Weights of a small GPT-style language model, trained from scratch on English Wikipedia.
Size: width 256, MLP 1024 squared ReLU, vocabulary 8192, 18.9M parameters.
Training: a variant of SOAP for these matrices, 904M tokens, 3447 steps.
Each number is 128 + 32 x the weight over its row's rms, rounded and kept within 0 to 255. Layers, rows and columns count from 0. The size above them is the row's rms in percent of the matrix's.

# layer 2 attention value, 512x256, rms 0.264, rows 440-447, columns 64-127
size [103 100 103 105  99  99 100 104]
[[ 95 109  42 141 142 152 141 177 125 117 132 105 116 138 157 128 138 191 118 165  32 157  73 106  91 108 119 125 159 129  92 178 164 118 177 124 145 127 156 140  99 143 129  74 110 145  93 126 118  63 179 108 159 106 203 138 167 152 147  54 119 119 108 126]
 [171 123 103 110 127 147 117 148 137 126 122 144 118  82  81  94 143 133 117 155 143 177 159 112 135 111 139 123 222 128 142  83 125 123 116 177 129 134 164 140 105 120  80 102 172 100 109 142 125 115  70 172 134 131  93 144 140 120 112 131 126 133 126 184]
 [129 109 154 124 106  95 140 127 151 154 124  72 118 101 169 126 123 197 101 153 111 145 115 171 128  80 117 144 124 128 142  99  85 108 161 111 136 111 136 140 103 122 114 117 125 151 128 103  85 153  96 106 153 178 165 133 106 152 175 110 143 128 131 143]
 [159 128 142  90 126 140 104 114 113 154 109 117 138 170 148 134  95 108 114 148 136 157 122 143 109  98 154 125 118 206  78 129  88  58  92 119 100 114 164 181 163  89  91 147 108  69 141 142 125 135 155  81 141 139 124 138 168 107 110 101  78 126 113  60]
 [140 172 133 149 103 171 157 106 134 114 115 109 115 121 150  96 128  93 183 140 144 101 120 118 120 160 125 114 179 163 112 158 139 151  84 208 120 120 183  86 111 122 123 127 163 167 169 159 132 140 120 122 103 141 111 131 198 145 166 120 128 146 133 124]
 [137  87 150 143 156 115  97 115 221 148 192 170 150 118  77 157 140 108 160 102 134 156  72 145 114 145  82 113  72 101 114 110 111 135 111 167 126 126 121 172 136 178 110  90  96 145 205 107 168 183 125 106 154 120 127 150 125 100 150 146 102 125 103 131]
 [104 133 160 199  99 128 157 142 125 115  99 192  99 106 141 169 126 150 121 116 122 166 141 141 158 179 161 126  80 119 130 117 126 130 187 101 117 161 113 115  95 134 120 136 147  86 139  88 135 164 163 156 122 150 129 140 113 105 163  78 172  87 117 176]
 [159 129 131 161 152 129 151 156  72 133 114 184 125  93  89 123  85  85 132 151 120  84 154 143 138 129 152 133 156 115 140 164  94  72 118 150 101 178 141  93 111 128 113  97  77 165 101 165 137 105 122 140 201 156 129  60 126 116  94  50 143 101 143  60]]
# layer 2 attention output (transposed), 512x256, rms 0.241, rows 440-447, columns 64-127
size [105 101 100  99  95  94  95 102]
[[185 214  80 130 125  93 136 137 130  93 164 138 192 164 138  94 104 146  90 133 111 114  87  80 148  78 126 127 195 113 134 129 169 116 136 192 141 111 142 129 114 128 149 115 149 158 102 163  89 158 134 125 156  85 123 139 137 135 161 136 165 107 134 124]
 [143  90 129 186  98 116 126 137 127 219 131 113 126 147 107 139 155 106  84 147 139 135  99 127  76 141 100 147 104 137 121 134 132 114 127 146 149 153  54 119 118 131 134 203 128 199 156 121 155 142 137 169 162 156 150 196 174 107 128 158  72  15 114 113]
 [164  85 130 160 139 114  72 139 100 168 126  71 104 164 141 184 131 109 117 146 166 165 126  96 145  64 160 103 140 121 132 126  95 114  92  97 101 123 113 140 176 101 157 187 118 141 116 133  43  84  82 141 209 170 115 182 115  75 150 149 149 145 164 201]
 [132 101  74  78 101 118  92 118 129  90  90  93 134 134 116 105 168 181  99  76 103 138 147 132 149 139 122  93 125 105 154  97 127 112 159  88 137  90 127 160  94  94  68 161  95 137 102 136 106 104 125 106 192 105 115 125 122 132 148 129 132 121  97 132]
 [164 144  53 152 197 124 179 134 154  51 129 103 136 112  78  96 125  92 148 152  64 122 112 169 156 140 149 148 122 170 128 149  94 167 146 102 125 185 104 101  59 116 159 114  91 133 128 139 131 173 155  97 161 116  55 158  92 169 150  65 123  67  86 172]
 [134  98 135  80 143 142 144  65 132 129 152 104 217 134 135  92 138 111 125 134 103 147  95  91 114 100 149 148 114  87 182 107  89 116 105 144 117 132 129  71  81 135  99 122 125  82 136 102 113 137  85  74 128 109 120  63 146  89 143  69 177  91 114  93]
 [144 148 155  62 117 113  94  79 119 126 130  81 137 113 156 102 165  88 147 105 157  86 131 110  88 219  85 160  89 169 160 108 164 115 146 129  58 118 115  99 130 123 176 111  95 128 163 143 169 112 130 125 105  91 101 184  51 175 107 147 158 131 101 129]
 [147 131  95 150 169 130 134 130 163 138 120 133 120 188 163 117  81 158 126  94 105 114 164 111 157  66 142 157 126 114 155 145  96 114 101  99 118 147 113 114 150 132 107 124 121 194 121 121 124 103 113 127 127 156  73  74  86 170 116 128 138 188 102  46]]
# layer 2 attention query, 512x256, rms 0.263, rows 448-464, columns 64-127
size [ 82  73  73  81  76  78  85  84  90  91  78  90 100  90 100  89 112]
[[128 151 178 138  62 129  87  92  57  94 116 116 144 191  76 131 122 108 105 133  84 125  54 104 129 111 120  93 100 149  91 134 115 101 142 175  75 132  98 121 173 109  93 169  78 125 169 131 163 101 162 145 135  97 172  82 151 128  89 166 142 133 175 110]
 [143 119 174 100 138 124 132 148  68 135 135 143 113  89 137 131 160 112 157 128 156  89  74 100 138 136 125  91 201  85 185 175  81  98 148 118 126  24 136 146 135  85  82  95 122 178 164 146 147 112 120 128 149  99 127 141 149 126  98 132 156  96 131  73]
 [103 157  76  68 204 106 112 165 135  93  99 122 109  79 139 141 137 149 114 140  95 117 127 149 166 138 162  44 189 139 128  35 104 105  94 150 130 165 109 115 104 128 146 130 114 157 103  82 101 107 114 168 121 148 162  87 182 113 140 116 139  99  78 197]
 [135 123 132  78 181  67 157 123 152 196 128 108 145 120 146 111 159 164  94  90  92 135 151 117 107 136  72  78 119 123 123 152 174 107 112  96 140 126 113 160 100 117 150 103 139 110 121 160 136  68 125 116 104 173 138 138 115 115  60  94 222 108 165 161]
 [109 125  83 146  76 121 146 107 137 144  71 105  95 172  72  68 182 100 103  57 134 149 119 111 121 112  90 116 123 106 129 163 108 152 161  92 126 159 173 132 117 162 122  79 116 103 126  50 114 140 138 167 129 107 156 141  90 124 105 140  90 105 126 152]
 [147  64 153  98 159 158 139 123 151 118  89 141  84  73 150 103 118 163 155 181 117 117 142 127 138 122 143 122 136 141 118 143 110 124  57 101 154 121 104 187 121 149 129 120 139 140 163 148 130  92 131  64 127 157 146 174 112 137 162 142 165 139 158 155]
 [160 136 172 130 161 143 142 171 146 132 132 107  86 124  80 156 120 144  82 116 117 142 104 111  99 173 146 145 103 141 138  96  87 134 113 190 149 147 114 110 124  74  98 162 107 139  51 140 125 181 182 136  89  83 124 118 133 161 156 129 109 130  79  98]
 [105 139 146 149 186 114 139  71 159 141 165 139 101 178 131 128 134 139  96  78 124 138 136 136 115 103 147  92 107 141 136 186  79 127 161 139 113 144 134 148  86  63  86 141 116 153 147  94 135 110 134 200  74 156  77  92 168 102  72 155 142 138 123 100]
 [136 118  84 124 195 141 112 107 116 126 119 103  83  33 189 127 133  66 109 105 111 125 131 169  94 140  29 127 116  61 120 134 181 118 162  96 138 142 146 162  74 127 118 143 148 139 148 129 119 127 173  71 139 170  87 151 181 135 157  67 129  97  90 129]
 [167 125 156 148 131 137  83 131  77  94 154 107 151 114 136 109 106 122 147 151 125  92 179 153 174 120 179 115 120 118 109 127 162  79 110 141  91 139 127 150 146 125  91 107 126 126 142 136 123 107 157  75 127 134 161 139 155 122 163 110 186 121 128 140]
 [ 97  88 203  89 137 138 147 137 108 175 135 149 138 103 197  67 125 104 126 138 127  85 141  96 119  66  95 140  90 121  72  73 105 109 143 154 110 151  84 148 135  74 120 103 111 115 120 107 104 173 113 169 138 110  96 121 117 104 142 170 173 182 180 175]
 [125  45  70 119  69 135 150 119 144 104  74  78  87 135 159 153 152 157 105 113 127 145 188  75 176  68 153 120 191 119  60 167  35 146 175 115 142 126  80 106 141 161 107  87 147 137 111 141 142 165  68 127 155  89  78 110 152 121  93 141 206 148 150 113]
 [138 125 150 159  83 114  98 134 124 138 159 148 150 125 103 113  88 189 153 193 113  86 106 119 161 168  59 152  86 186 134  96 177  82 102  96  67 190 113 114 129  85 136  87 143 138 142 129 152 144 101 101  91 130 130 157 184 158 196 122 151 129 136  68]
 [ 96 164 149 108  91 150 106 144  85 146 135 108 135 181 145 118  64 180 159 173 124 145 138 118 157  91 177 113 137 142 108 113 132  85  76  76 149 119 160  82 169 116 142 102 181 150 113 145 163 102 136 153 136 106 146 153 114 132 135 170 107 148 112  95]
 [170 103 157 160 129  54 178 119 148 160 136 130  81 204 109 108 139 153 170 180 104 160 131 150  57 181 138  80 138 115 130 112 144 129 140 148 154  72 143 144 154  84  91 114 208 111 128 163 139 152 115 158  88 133 178 163 120 170 100  87  63  90  95 157]
 [103 119  83 111  92 155 140 141 128 138 187 170 136  78 155 137  99 144 154 111 130 181 164 114  94 173 114 117 125 167 156 182  97 128 186 137 146 125 179 105 111 150 113 105  84 131 133 113 161 126 104 191  92  63 152 134 172 154 139  95 148 118  92 117]
 [146  95  84 116  68 120 149 100 139  90 172 112 138 171 155 134 158 108 113  96 122 158 151 110 166 136 114 122  94 152 101 138 115 161  66 169 162 132  71 102 100 172 113 121  83  74  90 156  97  91 132 231 153 133 111 123 106 147 108 153 165  42 178 179]]
# layer 2 attention key, 512x256, rms 0.257, rows 448-463, columns 64-127
size [ 76  76  68  76  80  71  75  80  83  78  75  79  80  88  89  86]
[[154 128 153  72  92 100 140 150 118 131 138 107 121  94 160 187 149 125  91 117 152 100 132 121  49 188 148 142 123 108  85 175 151 133 111 139 106 157 154 112 131 193 120 116  96 123  78  74 112 181 116  88 102  80 125  97 140 160 119 114 163  92  87  75]
 [106 200  90 123  76 100 132 160 115 127 138 152 114 171 215 102 106 117  96 120 125 121 120 121  62 172 131  87 104  57 118 155 138  73 162  88 118 132 135 148 120 131 129 128 142 130 115 103 138 155 166 130 154 132  90 146 152 152 105 145 177 147 102 110]
 [122  60 100 147 205 179 166 139  98 117 200 138 107 183 119 125 139  86 148  84 129 143 133 130 118 103 109 136 131  92 143 165 186 118 177 105 126 124 105 117  72 153 156 137 161 148 178  97 147  69 125 161 141 145 158 168 128 129  40 118 157 153 145 152]
 [155 115  93 145 191 173 100 114 169 119  99 125 151 140 172 182 144 179 174 167 131 119 134  80 131 138 119 151 175 130 135 111 123 129 109  79 171 112 108 105 118  99 122 116 157 192 133 147 137 100 111 100  95 107 144 121 106 151 187  91 106 111 100 107]
 [191 174 161 139 113 171  33 142 112 146 110 103 159 166 149 145 128 181 167 121 118 160 149 137 157 148  84 103 128 193 163 139 106 120  65 130 161 114 179 119 111  97 141 157 140 134 100 205  81 127 155 130 105 121 146 104 122 137 124 166 120 137  87 112]
 [126  88  69 158 157  83 140  69 104 153 127 116 168 123 181  81 112 114 140 116 118 131 128 168 121  95 106 134 195 135 108  73  83 127 130 145  91 170  68 125  99  77 142 141 134 170 122 124  97  97  86  97  71 184 122 134 137 126 126 133 104 149 165 140]
 [121 152 124  77 120 169 142 142 146 121 150 151 165 140 155 116 149  53 123 164 143 118 114 143 132 166 114 160  94 128 158 192 134  90 121 131 104  60 156 104 168 149 146 142 159 114  90 141 169  73  55 159 204  96  58 110 139 133 152 117 145 131 153 167]
 [109  92 136 172  93 161 128 147 159  96 151  91 140 102 194 188 147 150 193 147 108 126 161 156 154 111 199  97 131 156 110  65 169 137 111 146 125 140 115 203 101 122 120 108 147  86 144 128  86 129 117 131 113 107 120 133 153 118 145  68 107 131 130 137]
 [130  81  74 124 157 140 189 109 177 161 146  86 130 121 105 104 143 149 151  82 126 206 104 112 103  46 173 135 160 113 123 147  95 142 173 104 125 117 106  83 106 142  95 198 163 116 147  85 110 106 141 128 140 147  78 100 140 119 173  82 181  94 102 135]
 [188 137 154 120  59 170 146 133 162 100 127 109 150 138  99 113 140 179  86 108 120 181  93 124 173 161 107 175 185 105 145 108 175 133 127 134 165  88 127 138  94 109 172 177 127 102 133 157 138 153 123 164 148 162 193 105 123 170  99  92 136 107 167 117]
 [151  82 120 137  83 116 150 112  50 178 142  83 146 210  84 136 121 114  81 132  47 195 132  94 140  97  71 136 147  92 143 190 183 176 155 149 139  50 153 143 143  93 109 113 108 107 132 158 133 181 109 134 132 157 157 165 104  89  63 174 137 142 152 127]
 [116 162 127  70 102 147 160 153 128 186 134 137 121 124 103  91 127  84 117 192 120 176 125 150 180  35 134 135 154 169  94 102 159 130 101 126 137  99 151 136  81 108 206 151  57  51 121 105 174 155 145 104 107 122 154 111 155 142 157 111 190 120 159  85]
 [160 118  76 110 150 114 152 175  81  97 119 158 115 177 101 119  39  75 132 178  84 123 104 113 103 160  83 127 140 102 124 152 112 168 115 101 118 116  60 117 168 141 128 199 155 119 144 126 175 149 164  88  82 114  47 108  96 125 148 122 136 199  86 162]
 [124 182 142  93 124  94 101 154  84 168 145 198 131 130  23  93 171 100 126 159 140  97 126 140 135 191 181  99  98 126 145 122 145 174 179 144 145 106 145 132 157  89 101  64 129 133 169 129 134 123 138 157 154 182 117 115 117 169 150 126 142 139 131 106]
 [164 103  94  73 167 118 160 130 108 128 173 166 133 135  51 126 145 110 142 178 134 117  60 146  67 158 109 155  99 130 157 199 107 184 133 114 171  92 151 107 119  93 136 149 141 122 144 106 156 187 163 164 159  74 146  91  65 151  94 183 121  96 128  86]
 [125  82 124 106 141 119 150  77 116 168  95 125 110 154  89 141  81 118 142  88 125 167 124 121 156 143 134 112  81 109 121 125 147  96 117 145 135 192 122  99 188 110 100  62 151  89 159 163  95 113  82 151 147 107 180 122 132 140 132  82 162 166 131 143]]